Weights of a small GPT-style language model, trained from scratch on English Wikipedia: 132M tokens.
Each number is 500 + 25 x the weight over its row's rms, rounded and kept within 0 to 999. Layers, rows and columns count from 0. Numbers have three digits each. The size before them is the row's rms in percent of the matrix's.

# layer 2 MLP up, 448x160, rms 0.102, rows 269-298, columns 0-159
111:490515500517507485529521500482511544510476496456538513546530505537482507502481481502483487508494519520484489468483487488525516500518536547519521525515469508485497481529485484495506487519499465562531564476466488511505527454506511507471529511522558530488490491481511529500532482505516471494543551485482491451490491527507487522498511466489486470471488512461512497511531484543524519413494490475537502486500492503493497570496512497486522493511476517461527562487463495508521539527513480
105:494493397481530525518534564547520486499494500545524480511512502506479537540511537503508531496517506472446451520512542479482466502528464544545512499484462475484523494472499501486451509551517524505504488526529517489544536498494509506491462456476488480509491492478493465518496503497482503495490477466481488483537512480518486526475467511517526502489483496496486494454475505488480519504524459477471522498499502473518480544458487526488504495498499462507485540499490531522513496469528511
104:487512504451484504489522494531475508457478477489480458521484573472505503439547471502550511535451508519477537497503492497488509461476505524494529452514539516471457497524468484502513506514484500498473483496523511505528509518506493498487519518519489491525516499475516478546453477537483508480461516552482499575484513476532498506507495528523509484510522505505528510527489531510475525472543504468498459458457509544528515517513533514506503475496512457542493514472506500497492542507496497
097:487487495484499506484493462541536563475486487481526535513496515470501534522538481457532494491512530545498492513482485453520507510453522507528538439514492467449479484488501476498494486491492503500526533530534512475494531520498450505501525489524489477511475488501498486503501512474490476457533509481483515496523460539509487458539474499501469468460471507537505482526525465472500504522467499502456497485475496479537464514481484518488492481527485532566519551487514496529515503560487516
114:463506538476450488492467510526522493477484516457492472495496500489485493485474492505497457464533470423479494490474550510494462500489528495495475498462506541488534491463487562531518468503513513494464468515490467465505517486455477490531504523490477465480470525451504516487464531483485455495523498502492526511527500499469541490501449467507537504526484498498464501460483494468476516480448523501460496472478495483496507502473553509536506475490463482503517486533460491483492507514518491
103:499536502480460486483495508478489487508545514513486518512503498499514489559473489482476503479530539545498505507520488446476489507498493477483508514467467499509502537494458498453497495480483507473479529521534494488512543507515522522484508473494519508461501483515482539475456450497511500505498497503467526458498459478453454469510540516534507538453496489438550536484524462543492480476474499520500484460468502502467494529498562501465490488514535451507521522509464506511462490498480510
095:510478459518506496457468494517467498499468495495522481502471494458497461472537505498513490545537500489489517477495494513520511533510510491536498508503564542544481483506494487511503519514478509481469530523473493500509558521525508508480505505450496530521455498463448490525496522496497479470485575476515527526452478510493525522478474468512492454524486517508504472498479549462537536462450501506504481506495474500552521478531530462510489516499493508530472478513500474528523491526475460
098:530488497534486456461503461489488498479503532497516471485480510544498486491477477494471528526497490541515501513499464497517544554491464482511534498502521543494460468513495475515520491476502520439488500510510502508485526509510523452519544470516453503494462447515513520465481492540469492496479484464522452602467496451510533484499472494520503478513499493521521492489508509479469509515508507457488493475534484503520485498495550502478503488507461490516470522488513489506532459517471523
104:514519524510507535493515464482550529542470533476469510491492518466522517487495450471493492522475513497499516515487522493482490496468494512493478511502458499521482521483522526484484514452574523533465494490457519526496496545532527517486514496504495519519521473506533532544535505437508518485502491527475483484507522464500537470503474509496507483498512454498519522498482544480493490501474493454510462524500509510558470496493506506477526492542580443491451506509522493508472495471472487
086:512475526519530512473448507524501535510476505494510510523514507517428489482512515536497484527473471510498519483526482465535518560488498487520497510498515499492497474494493467508528452475491500526504526540491529492469491477538476551537487527478486479479511505489478502471496511511527506495476492492561466488506521458507484516476520436494513527499470503462492477557460513488515503481526493485497547494510519528531497562493446472516480506508531492449505495486479510502492462552549500
091:531491514494493485492570490470494501496495477481478516535501501513498498518541512498502495469478534495545457473525487463503533502484499528516522497507509561464492532506497477517515479489468464514487550504476493512464493484499487545490537516501540470482494514498469514458520518490515427510510514496504509518472528487465514493457462489516508477476513474509515467476521450469437522490497510512481533507455441471479540480505509524519505490509523490561478517496517498508479482445482465
099:506521483497470469463518491520509478468540491499474474565558472506529509487491468501462537488482529493536510468455506518465451496487499493510492508479510465498481486520511535523506436494469464549534481507518515500548536474561521483447519514480473516490533486502519516519566500506494495502498492488534485515499485517497529512488517480543505517494522496484533567517490523496464532511509486516519499465488523519517494488496482510468511531477536458481521492503487473503465470461519503
100:527505492466538486511541518497510528525518499495493518544503537480560512471502471472495487471454497524498494523504510460477508525460543524493480528500493503502516515533522474487459500510482543506483499489516509508509476464518543516542513494482495502474505495539490492546564523489527494484601490537483533456520529523478517498500515475543525478483551501492522515492534510554487506495472532513511526512467480508521476488490480499477472517502477475467498525472514496454490488537505490
099:505538516510497475504481489536528489468551496483528475502493520487449516497505486490495495459464515555501510463507455516505464495470475486534466459440488480493533480473501457494492511495466543484487508482463492535524490524520453529514477496513507483515497520472465538482524500517549506494533500479480492512517537513476497454502539468497481491521494492538462540458495485493495538468500475466459519495471541503524506495508519513529526497504486452492480462503475491488542483520540454
098:504474498487470472546489522510508524470476511514495459504505538518456493506492484513503519564480536487467529514536483489478467503480514489495493500493520471491491497517503511532518488488445443519495485487506493502532536498524516526532468532534525467502490513510471516509527506494509495499531498508528495503484493480538550462463507523529495513538485545504540522489502492491485444565514490474500473480466535509518519490546459468485518475510438488487510586513499482501474475481532506
112:495476502504505554483483491484520491528487501500497481544494499475472504500489492530457512469504538538471476479489454502520506462512471516486488499494502515544468492510520495510450512491535526486539494502512474530522484481514503501519556526515536526516485493486498535480491501487494546496508436505453552479542484495536468470525497495492540509494522509513506500460551439484467509491525464508544482487472464491489491509482471494481561544488520501504459477534491461535495501521543526
089:478521509553544527502473442461469519481513525517525531500468518474484508508502500460513464539522521506517503485494537468505474520489521509460465517468522494512506481435479524487522482509476473500483495510479523523527465438434470501506483471508551514449490512495531545510484495487501538520490528527474521558496493481518455495503461498501491523494474535495481526496479558475483487509500505465492518495483507453535506497491512507544486505460500482501503476492480496522489464478510513
092:504488505502459459478497467481511498517458496490445488501427510511512422510543504531474457551514521481502497457509491516509496498515499532502479535500504519480511523516468477486515496493481477485501513493457484479475520557450479491475488499494571446493438526491531518488490532513510519486479488528477545499480463476522510545546492495477517457480517483544477495481506498512488503504464498485502492483509483517494479472494527520489478473497507504534549461513513486487494530493487517
105:485485490519446477538509528498447504488494491491489500550483529482497497484493530473457480459484506502495454476511493505531557555482521565527470510487535508517480502506517485520513489487489500498477483571537517509483487501478503503480493460511503514476491500525500471502494511518465494524486530510494535488518499514509546483539511506466527486538509522477508495497459500540489492490541510468512546482509487528469543537466488520537499457494468506460526497512485536417486509514518512
105:495528500527464566498531509496499468488479491470531474463481501489488516468478456533518466503504522488513500506492481472497527492516494469521513487472542481481535505464475493512521504483534516510475531482506433500439496519511510461493468495503521495531479473498530504496494499527541511463484502526488472512465473501516541519511520518465438476495441541504456476517509491534499528480550470492506470493481446535481523495472503543483496487512496474556497511523504535538505476500498479
097:461492519503502530517530503529481489483496496560500451491526495512517531493507539498477519501518508495482440500513508485522518484441492501499497455505535468541505463478481527506503473467535481458520470450487490466499473515507446504501472483513480510471525510501540469466474481482469496564545539524457503564474487494534491493474487484474456511478495505494520509502506454487495493487532478476480498492503521486487489504459474501510528488456491478510486503530497550492465530461510472
098:524499468547522526483476508496549509540496514468538526471489463499503505471531480492503498496490523496507532512555498499503526485459519460524522510513481513449455543547494536542491457526492533533518506481490531536452501476462473496497459511501479477462484493500503543517485492455518463484468485502513539489501489540499490514495543475492487513495507508480549482506495496519476513441464484522465523500501493512509488517461499474533474487488502452525486444521486490472502498538518478
092:528467483541546533512481510468501470464543487458508455539500489491537516488527518500527470541463479496478509512512490570478505490535514491471485525477524488490451486509524522500546537519506498481465441521549502503509474526485495512502520498512489517460518508518509474514442502459521492505466516502482500537517488509493518462501484539495456500482492482463493524518483474468507474488524513491466507451506491464512477459473491537459508491496505476480479493501474461499461484491544509
110:503530460507519504495514520432485490489463521504486544504525498501499509478533519481492468472488475505501513488478500466553474537524512563487505494493487508537501480498432512499507522512488524498455499445473496521535447503502537470545451519482475490478499476521534507424512521507494476528508488508504476497529499492525530523494471498527489500523463477451498502525476479461499503530496504460555505463515477493477524538496487490475507524475494502469499475468493454495494541493481503
104:459482483500526494504435514495513467527532493480489513509505463506471519536514525504452506543509474518488506521510530472521471530507449511478473473507504496499506471489497480491533470507504469498531503499518499519521463494491464480506490497531521491496502476520517487570442479488516518512476525538510519510501510544488469470523544560499431522509463508499423489485510523491484481514500530512515464507475513481515466488523504505479502485508458549507492498508518541487462456497474542
108:517480503519495465528468507467460528487514526492532473466495516533483477518484544478471470504510486504511499484480507469495500478528483477500509499517507502538516526536514474508483502487482486514490511504410481536487491519480537527530508439514482495501462498484513487476482505508507488515489439452517496524464511537495519475525511485500529530521498528526499507530521508510552506480448491513484505522476510455480496476462526543502527537558572469518477464513497521509497546517479492
093:470493468538515480511524452505514510498507513478538480490479538501500512492476512482483490455483469492524503533514514531514543500469514475511497505475481512496482485496492467519521457495470462529514522455521538471480540458481497483546528477486474476538488482502545461519501508479478516486514543514480500505488555529538530500495498567506471510504512486523464472471461528478516489511494515506483481482512531529464492527506493517546420511488477471514475551520480510512481520548517513
116:478523489464517510493485511515514487494490503473527514484520477506476510471481481495542504487470462503495512496528456485502488483492466480500524515550466491511477548500503511515505529507538526501513484469439479490569499499437536488496451522487460503541516479503460510464488487480474530493486510485506480513499537476464495493444507520486434451467503532448504484505497515473492507480513513491516472482480466502473550502490496488437470514500500498477456482485533452514483521499508538
095:471500516511486460463511474494477471485553454550488510510500529508518470472469513530486486496493489554527487538513449497489510497501484526496470492469553526472486482500502484492498484498502535527534516515533511488498445494513497516501482502493517503456506497514497490487485465504507522518542529489543468535521499469514519488539464499492509492525484515514509558547483488554505533537496514498472458491501521538532466528550501502513472514494527480511504520551480484469491543460543457
095:503512565532524533530512532502463541497529493447517465555526464454498528500503469466491502500510507508487460513531484475522539486462507480507484447483551471468492492521492491499488527488469490516495520523492504487517490521493527501463479488476524472507487479537485535493558519541471482515500495463468496522488505462557481535508499507506473558507510490493511488531490505459489525489525517523493494467548475531529469519474524475494501479488466541509514470491478501487494508531464475
# layer 2 MLP down (transposed), 448x160, rms 0.0642, rows 269-297, columns 0-159
107:482456484495480483497512514535496456488499489478481506488440469509529507524524497505486514516519529529482508517456500485490538495500472480530502470515533477482533517496478507519521517518461491472488506513510509496508469477471513486552496473503461503506484485528501482483533466578487471535522491565527512501525452504488532474521448479528506506488528501472467477519543478519491475502467491515502480508561514458517513485516490561498482494460475482491487508551508503495455512473536541
096:507480579486504525483508442469506523490540495503518528514488532450484503446482452514477474489483496511514539500491511519483523495494532454449517496520524517530521478503491476495531498436496508488461492491465514488459486476511515474503524529491520504482524467514498525484508512489526522505487544489509523492452544504497513491474507486466464496479528516503503517542513505535491518469517525494523456485503488543500544481531516461518431505484497535459532508496510486497472543518521490
099:475496506498508504460480518476498507538551506536509522496473438497472485522502504517505479456512526514503467504486496452487515508475495484504474521513509489503522530501516481516493521544472506516495487444456488519470496494480530494518454513454553512481496496533481531490517506447501492519515527495539481437509533483444488490459507487492509533510507529499506528500493489451488484515476445507465491515547519509452551501478489490495515523503498546459479452523498532528523509488517454
098:522471494517517505492505495473508471519511515523464478526443467484492489503525468542444482480456533466470523506513530525478534487486494516485500536509478474494532467461466483493502416502491441470500470462474497524465509537501525502512475505486472498493485531541492506494511489507475522541483502504477514518447486509502466496481504535480524525536489488496478469472537475483453501509483487556533486489478507471493528533514514526493507483537530482498477504533505481486492521451470529
108:489475514512493507492514514473510531482534547475492481502536511458504476507507502494502460529486528463552481443471485543517506464532535503452503530454470500507512471482516477540497497523518512505463424511504471492478527508467474548509495502475476512505540493545524476456493473468514490523519454479518487465467520506454511487488556495476502481498506495454504484534524495550493482486475519475498517531481491476512501505476471477511486515498488478490486496489461509516484554474527530
099:509519457504505533506508508520505465483479512486480510522510537493488485489478505527517473543488440506518515549511519530491448513481514520501487447526504498488502519536498505523514525486544462528497456496493523547506421487525490502544495525554507490516522491507545474514537504441486520494487501504520472533504466510545515532485470506522523488502556505493502494482499545488462529565488489469521515495496483490498506451498494541517542514541500517498506521500480537515525528493494477
100:443467537490522525505529479548483469505499549506514499503514466510502535446534491508454489495484521510507527537516488478535482532495471522514451496535482533471475511505482522470479476523505465533523488475515481495524503515523487469535515532545485476511491497519489483544548511514513524520554490507495465484503462507526534493470477516505467545497503542484500507496505466488518486482506516440501526522490523475466522442503530530454446486480487478511488498511498471490500482523529478
098:461477495505506501511509510536486517506507508545486524538461467501461525535515458531491486488504481511484517549534484475493477480479496516519480526546479457492476467475485487478497466535506470484510456478557503554508471513504478528482434522474522491525499533525516482557516481511521517464536553533489512453531480481508465516506532498464524524512537518518480520534494467492482486506514469483500551492510470470536516491532504516541536491507506512530480501504463496490504487499495504
107:479459463524514519475507471528491523559504516520491494538562528513456472514450485507486534503451520534536482479449506496530488492463531506459532476515490499479471520579515556549498503488484490492493464504479509498481516481524466489538527506508469530481531474536444526497482500526474515513507482542514496483523500508488500524508532495538498546499486483549536532509517502476509485516477491493492494535497497467514482501491513529520534456476509508511506506494510508520480507503475476
102:537510479483512483505507485474477487492513497495470529446484461489486506502481510500497463462523466496533465519522479540509480454524497493503485495481496506464548524511512541525462515501483497484478513454509464498509508547495481479456473464507531506522513478473502467556556506492500491500517558518436507535474478511469547501528481427483479468523487507500490503510497490495522467521507498505504479536522492513504509501549504496474477505510537502483487506533489499567498564491520509
096:499481504487533520554473536514472512505511505521518478471501501519467480476510511482501504547527519520461520504505539536495464518519502479489508500486477431520507467485506512476479534496553520462532449488499500518535520507528517485515448507505477513547467498534539495552501521500459526503487475495476463457499507512522495510505546489494495551503474506501501517510483512516560491527476504448514438468512541498493491474532497459506484529505474536487461485476460528503506496488502523
094:515480508488525535538479524463495543511450503500549522447457515532514530506519554514537473522509455500484490543546499504516528519504494521485502477516492506495541482452497472498461537488522531517445495529515478489465461535468489498541508490523512475529470522495483504477446482476507506500502512544477479494500529513506523496497478508452502461494506498501503458484499480522521468491508512476457477537497475481484512513481537471500476477524451533506461512476501518505535533515467484
103:494514497543452507485475479493516506451469512485519483439500496551444504498502499478502519519523509491523504494497471543526514497542473493511507505471504492485484493495496521488526489458546461523547536531464488489487549545507514493466479510523510515481503514490533498508422475509498506508463512463529481512491479483489549514483512487480471503512451457471479496513480503473524526489529470507477470491536521538504553515541524520510534473512538515545469514478491483541508508483510512
096:472483497481481576524528493459494503516464510494533512539477463519480497497535505513485460524492514475505450553521545457505527499520505490498510530494517478478464499528532526452482506496521478489496487538533517477459509472463515478514537534516503554494510482518476492481489505491503479512485467520500513503487467519523488550510492501516493516493481513468472479488492485499520526518435487506526512521522505448506511509490479507514475526509497488479497496499508414525456435493504540
101:535504497512514501473482513495503439518484497516520533465517521492526515473483490507524471503554456538531488477521512542552492493515477483517512481495513516449470474465520514442484511516486549532526503481531507525471487519497517502471500487470473506464539488523512510544522480473533529552462523453484511453529493470474507531502474487466505504487510502449482498533486519503496524477499515503521495506545510525468472540496492508484473491461536500431500482520493502532490539500510495
112:496558509502495539500500471467510487473518527491503499490514469477537539481509512510474535533471489485503476513494463473518494442520500487483484508486520499513494483472521495459539498481496505498525474492524536492514528514468536500477469480497530493492501477475510494458506481465476494535522532483442509482550474467485440503533492528497499444497497530517516514536532477496536470494545474497462498455470482512462450473468511520505519482518490488484552520471530501538508505507472556
096:519471511506490499494493525511508494464548499489467478488478462455462499517509537529491471499506513462523497505491515480502541451441474473511501489514460540481506522513529517481522468547511474486481468492521525513533508493511510486486548493481521500449492483496491495518475462477503514541488490521506533515494517515534525484507530472502547488528424497453492486498496547492548507477517515498487534512534501482458542538507486522478513457484492478517511454516479492553506507561494491
095:505535538499528541520507472508471519473565490453565517493474552477478547507482509472520524487508527476519526528488506491495465499488475501525523520505455527483488491499516516500509554483508490548463461497485518522499476482526468509492484480488495531501519471523491504461525467512478503470500447503507505506512528503529468469465503506532516518465485502520547532493519524501465496508505467487529509517488479465531526482499460476513556483520528438509506508473494528493479519547528514
102:505556530479573535455511491491538495509493497538493476447523494508465480504531485525530531526525506515498556527490513495485442464508500445472511499508468478481507493499491513475469512513514496497500513435483488494513473505531483518500500524484527479539530477486489519490479483481513489488519468503499458513470495472476453523467490491525500519450472489540517514502527480476496472499472476511470449519478520480513480484535512497464504519494496478521490527465527491568522498486456510
096:501519522513501495486524506525492497512463495505456546469491499542540446539508547506487517492476476494528489533476509513523493496489481499508540522505486509464484494488505505516475481494508535486517525509517474526513507503466481496468518471460416501483481550479467503520506520506530531464501468536486497517490467493541540496475483553505427505502469500491450468496511522442476550491505483521534511521479521469521471515497527531507512483517453497487521505542526516505484512460488497
106:485528458472484496490504506477516493514462506456503504510495482498462503493479496541517497468525474492519552494497481481476515475537464504527467520517494486457477536513521482506475519483454544480461526488532499509514518477498529469468531482499490478525516483550488574499501472500540534474450475477507491497480550515468515537487495471508530481545522537531502451506508512523469512492472513499523489518492513527525495487469505495488478513526519549460462512465501534539514446525486515
094:487534519476527475528495500506461506471492467505475469534509522497482497550505521490525520538509479482512468509482481525474517476515480557474477509481491500530474477458514495497521541480543512456493483545476516494525502493513553510473551514487480544555505490491490463464515494522455532509543518486499443512471507478498483489511518510471529483536436508522468530501501465494498482529480545490539484481493508476499475479529539488508541518545484538483507493506483517527510494456493504
092:483470513482464461506522509523476515542485480529509521487513535538473488496488445501465511472505544499531477476506472466537522532455507525529510476536511484484578528500494458505472500463507527514550532491490470503509478483502502483485490514538517470543495487477480531500577483510469515500501515511530476490520510494492465540538488449506520539516488517559505513463515517491494507526472489502514514502481493526487525519517502494533473544473493514513490503498500548516517511534471468
109:487501442498508521556482492491514461488515486494496493540491494515536472519507520548511497477517483486472471502529495507487503460488498563518513483541503515462457503549505480505466451520487489508516481497506513522473509517483481492517504516524434491491528486503527507459473504474538536554504525475466443533494510469499510508521482482510511533461457539464527511497544488442487500505500479500520501488518500494474532479510481467514521516510504459469529438504504501515471540510523528
103:491513479548458534515498525517495533464509491478512491494467501496505506534484518498539485481480509509542511509485477509477484471490561515491511523527467466443461476499470519527480517484509511475534478503557489489520522468512470520540532499503476461494501511511493514506530469558543500501503487513489501523488503512513510467538528461523517480487520521527532449458502528507532492484475498517506488533522503517493520465507473561440484526467516479508481511516502495555468508490549456
100:490488472493528526461524507520511477524497490488437513519517492460492489469501491514529519498481509540486490498533490527514499539494507523499459490480507488502499471497512502504519514526511471452520528480548516460529521504527479463472509555477516488513517515496483507526525508506501551479504537538487510467519492470478478541468479532527473447489522480455513495473486497509486474516551486522511501503510500516497531550505450471466485435461445537497544554501526481498526486484519504
102:503518501498479530499463539481476510495520490532470490508509498493520518517475507503501525569496499466482533504493469486511479504520517478508484515517532520478514540502502491499508533535500468477492507505497467582528456550487552506494495524516524486503537489471433540483468475535511458502479477488481477489520459486507520507507461426486517503484483503467556483517531492464502489475497497461500477527483492483498493480507511522477560508488545529479528498456529491494510471465492510
107:520489540514504511487489527507506490488521529497516508491521436529521524501477531456487541462513521506480450466501437476490518472552547501503473500509479504449493542512477462482479526530508467510534500520525478529475508536518548503522476423514476502491497484467488515531510510478523504497492501500490534495521510478493490506484494461498506490514508489522476484485479505505518513536500507445470522477559479511537491528463434496496430518491502464500516485520484484495492518511498485
101:488493487491491515522491529515488511483502540520478533518475494484511528509490513517442508531498531455534520440491576529538496489531469528491486447486489435535501511491453480517477508502488481517509483506479481519491547501479458497475578505507476494488505539486535502513507499543502519500487497472448524531499507539476484516489540518514487519496516515499478502514552521460517479514491494484531556508473485472498476489481522517505508497498526517527521484488493544499507460511449487
# layer 2 MLP gate, 448x160, rms 0.101, rows 270-298, columns 0-159
104:465493542523490503511459495500449541517523540481470505497489519481524499470514515492511516480497475536496500543506506433510501501417488490470496487499487471504550491533523502457544501494511501522484521483478503505443482499487476492509517522504493468483508519465463523497509485539527491489519492506452518514507487520521535485578457516459477489467500496500503543501522510549525512509474563507527505506459508508514477491494510493520455508498476517451520465521477493495482538518492495
097:507500489448474503481483513489491489519506458516496474502505502471528493456501497521547501502498537516486506483539496492481490481502518495498486488523516518487523499467510503510556541552496519550538499534530479455485519510473495500521468511479528511475483564559491514492498504499472480523484537520547458515507469511534478525514455500489436489499489551504503488540502501456500478496470493474500525439551521491476515492552525526503525491541497514515538520519495495496470522451479504
102:482528502472532510497536503495446509471493491460508530547524523551501494504540509455533502519492476543472530481519466521531466529501484519504489466540538493476443541498503560496491524511514503488477484539494475512523489512498530494467516520491551520501491449486503525525483494531522466491486505531513493520505502489495501524506503523555524501530524443518475475530492529525551507456518501461475506515512487518498540496479463481487481539489480514493541502522481545477493466506517491
104:523483443503521509482541494491482523495510514530514503508539516475503490500480458495543492549488512523551498455501484543500524466539485465492533489535438482528491504512529491484484527521506472492500520472527473549521465525525522524482479499477501506491544466526482489498514474476511478545469506483511448491489492502491499479442546555484458488474501496463500490547523482536530502517527494498513526504499497511498531478452448493453499527475502500482463530482499515493525501493523489
107:508482470497500506469456526510497479522506491495506525533542523560478464485544424528511495514515508493509508560502493469516517518481511574461521502493501468480516513547522490506520511486507503468504482494510529537506464446496513506481498506521501548520524502542548522532532499466475544501461480539508509443491500481511498492506488477488484490516521565475504504462517490490455506520487538480502491501505495496550466468507472486477500491501495457486480524491468503502499487466498475
102:502536477507475501490504529495485531514499487473501482479490522509469465510496477508523510502514464435514500466516510488486488503499532470513535510452528508516516474471511465520510503512451564466503539502467532505475561495482478524474520472424451506508498455463462496499473500485508450477447523482496544532464509527487535452509514499523453474503486506501487476485487514463507523533477522517520519469518490496519500509551466490513509501508493484521499493489505466540516515505458496
100:520529485504443485498486498511509487494496551487489472484526547514516485464493514467510517509473511524519487478450462527534509530504466481513530495482506508505519488519515484508506541492499544457486511514499469469472532497507503497531573465497505481478511458532492529443488491531505489512510486445497485565448529508467516473496478510544480437464474519505533468478487490479531525502480500527515494502525465533529477480494548520487486518502459466489496509489508486508532497534483497
099:471477473490491535509489508534488499497530501560511520552543509526485501559457468540501503518500523530477481459496490515502511468462522494460544470481507515477493510546527489505510476499425500476508502466525473473513471475520520508496506473479515507524509482520435478429429476500476516499526514487530486500486514481501455518489558501511487505501475472489512489494536490494503475527480484516505500488518491492487516473527518506508543492449491539477505496491486498535476480462498488
101:465482505503478517503484510525521532504520522536521481555520535487472482499515494480505532538473532513485522492469507472520549524502487510480526512507487495519466474498480488482528479489526510538489462535495518493475496446488525524539497541510479472474495495515473524472438477535519502481516443464553478480525520482537457493501528539515476476452518488517496510488503485498526529476484501513493516462531513510522501531430497523532499496500492469521457481474499542487506442529520494
098:498469512529507489502485489500431488456502508503490516486512523531498479449514517451468474549484506494494503480523523532466473530488476514484514492495479456538500490504487518503497512504533482479531466471512510518511486508513514522477486496522514504527460518562526485536462520504487521502510511470469432470478534523538503530493545484501498516481478505511510524523455530477537458527455501475522510506543502459505444485555507492527466523491498523505448513497491486527484455486478501
086:486480474528533478468503503515489530496514498462500508513469482466507513533494486476503495496477541543497497495534454500497518530514542526515492516546518509530504477459473515532493495482495571514496494531471535514494487493446484532507511518541528502518537473509496460523513519528442469468477549541459467510520476523504517516506498512515431522495464546515495503548494534513501464476464511521509453450503475505547486501552500510501509538498523488517504481508507482501503506491510500
112:459496504469475488488477530540515471458483529486496489511510517506489540500496507505502455502490511440533518463531489538487495516483493487497522501405509490455440524513472487520517483482527447502505537498472502481461543544459507497486498504459493491476489540492521549472509474525532543477506502502494456547482493501505486524468523512500499504493478494507473492548491523487515495520458506514486450508507498458491544514524515481533503492518500519531502477493495521514490488474491553
097:511508491478533481503482464528482513484482493476484484534532511513507566494465527514476571537510518463452526471521519514486492446446475465474486547502506500502525519515442504511480526458497457484476508492497505501540475517521498502467478485507512480477474482489467484490514511527445486504532483470515541498475497468489533474527508536496523527506511501510497486513511501467463482555484531503501535511527460534477488520512487492503503546496535549512486529525534512466500525501501526
102:500474522508505532532507502501537497494507518498524513506533504497508529528528486517504506487445507493486516528446500468419482495538514504526544508504450516516486508531472482516493550515545506486487500464466512483528541478490470488515522533506507484514458493511489489425487522515479494454503482490538444547495536491482453520505502492505461484508500458528459454453523487474493487479515530540533487501492490499474493461493510490498499517514476475556490514496475500500526464512500525
103:502564525453475483465503529477465461495510513487501484476483474488510514506513494525530503507535492485527457512479485503512498453526521499501524563482545521518515475473491532446522497513497506510510473491519550509505502550488507516479480514505552477553500466513526509476488478536483444507484553519480461495487477514500490530469474527524471518490492518519503518546510519503552492493514497520478476494507525456498483492505471509525523453531483538502523515510528505510485505477425498
095:508485497474535481493495566533513492516523449477450506507525448497525470550514503562482500476501487486483489528507511474522525454487513486476537471542451496487481517556515514502496481521560478476529490517486476477491514512514499518460496507501452519499515459540477521515469492520468490505473488502502490474499500525513486497515523521504537465480481474512497471501545517491539498493496513521492524506514475502443497465529496514471528495496509507493505500568475480519548564511488508
103:465527513506531546513478475502457510488545500500535489526554506496472555493502497469532545452555506509454479519484525482514461487499517518477538495533513504493466485508509498529473510476507499529528494503522499510500481472553475482507499469482466508535552480495514462479486447472481492504517477473551479471509543507500480456463501506521532515499497495464499512519506514483492508513511484526513508527472505454528503494538452474471529534527513472491461527494506535503469509526525520
096:519461511529486472521458488490489549487485524467485497480550512499544476486496466452517500467484455494472475517506485489563507513495468519516479517487495504522502540502479475505516506483472523510521488472474497526509578459466527530528496528521449488511476532495486499527509495490520463490518522547542498496499488564484500479493526510472500513531531500509520525513522525515510538495498469493512521506472503508489506505498439508483566524517534477511504444536490517483490496523534467
102:542465468532488542521509462532541461452501482459540525539471504513461510514544495542522476522534455477489488463518488542491514523525510468502504477491548489511520505480488484533498510505495500508471492464484480502472478498482500448498484518490539460516500510531533531492453497542475524485520510465487511478502526504516508501566529480468477485512461494497458456518496496491515513493510437509507471528482455529481521494483495503491490510514520511511484467536496519502486487467518457
107:537482543499514479533487507570473512508548490527495514481497527504519450517525506501496491500455546536484462491500547524500497497460501499500526482498515537478494497483488499470540502479510493507540467512495497516488532489466493536518449530468503508483470532448492434487500532516463484507557536539508512524552455494515501471526538509497475506490475515474516537493496490489550482532517466504543513490508513462484491502529502527532511495499476472492507484523481459481497535491502479
101:532458477472489560492490516491528487496508516485501514464466476518497503462495458507520503452496496515450507482546515468496457513493506482509527473522516462517491494552484474471484526518496498531489501502495509499495504521470521462515487461511495491470530503503485510478510483478497434467483527483493527486425491514529494508474487492516467479484574530493462494500544487522467536470496493460458507519477506504537501473506479515515419493516512488498465497491491450480461502499496500
096:539535504520504523517527528485489530512489538491492469481505532525485488567466437501497530495460521561533474464503495473517526490453467498517496464489492447501547535527474451533497493455474481470533565510464496480504538505507505483506492517482507467471480460502498500507558512513505487512459528524516513496495518481485499549499522456499502528530460488542515497517503527492495485505484506496529502503484502485462530493514524486530489509503494478471505474484495526515510452505480468
106:522517488485466486532543503466529485507468476533492491493524516500495455503440519517470498535487469491493474481506479543513458499515509571517520500514447491483480505488507544506471551506484513472506472526511501491489530500499527540498471494577499504511518510481552489514526476494522540504479528489490510524522462478473513506532490448507498493479502485516495519486524502527490516485515488500486511438581510482473539484492536516497484493504508523498555501458508490485513540474477517
105:523505558484492457482529476500527501515513515505507513463463488499521466485512492499454500531512475525505488523501501487521514492489448519511468560473538480542512482472489490478486491532502499535501470545476495528470455561502502500512491484523530483503514462533496515547460495495517443513525497491478502488488482452445514499462458530515507494496462494479469497524449519503464489476474489518485517490494496493526469458475519451537508464492476474510505485493465468486475490529489539
093:465515459475526526479504542501477493511472460542467465496471482505482540466498502539489524491516524489500455497494550465492498539532502540535506503487511485523509463479482469482480549494486522482508495469521515527518475510534473492515483481471516492471492540495474444513507504527448535498503450511505506494507540481520496482497454478520446514489484495516526491522508512503508518484525513492526552497458495547535489521517471513475488496486477498473520479511526509538576478492472462
108:508480484516498484492531469516510501497482502481549506475475521485498502489479496468513498438478496525534491498528524519508508476471495503483509502479482514480504439507489469495495493507494473508497532501508531440498533450500482497498523474505480503498477475540519452516520522462483533480523569522510515518522535519489478500475542574503485473527525498544478502462464519514496510520552502541513514505497550530480501505515483508551423496505465457514465509497453496511507501529520505
103:492526522491508507549535479498504481458491502479486524473514539487433519484495472509546482573481481492514505512528497504487525544524497484484491496497446484469515521542510511491472494499480556522498539461480506477531535451486466485523509540490493470482548495511486492477511514549520509536499467518492479533482499474518477485482514484487481506475510528489478470495478554480534520484529497533525492518501477464473511537503547532500550475484504539511542501527491480509529495478521520
104:466504476517468503477488462507485451498510476505502503524518458480502479492505493470512503473510451550518442500505439501455462503495492523485514515483493548513510506475535484493502457469469542491538502483516495476483461508512500506525495486515539545480506527524508516517490465509483508528525447528498493506502579482553469470500469475507489510501460502468479516530480470503513468504521495537518468501548539498534484520538498529495493484480485486452479501549490494519477512471484501
104:507528518504518517523519509488493503516533516473508483529476485474492540487577504502486505503495503544512493511539492490516535492447490527504487447501529483474483467482477506550518531497513485515544494500458496454492513540494557487528489520505501477477498512504470522468535526519495505502506483474426477481434510505505495532544483534445530531492506520485519511508481458496480521498504510548519496490497472472507510502523482486483520508530533480552507452519476517518456515512460491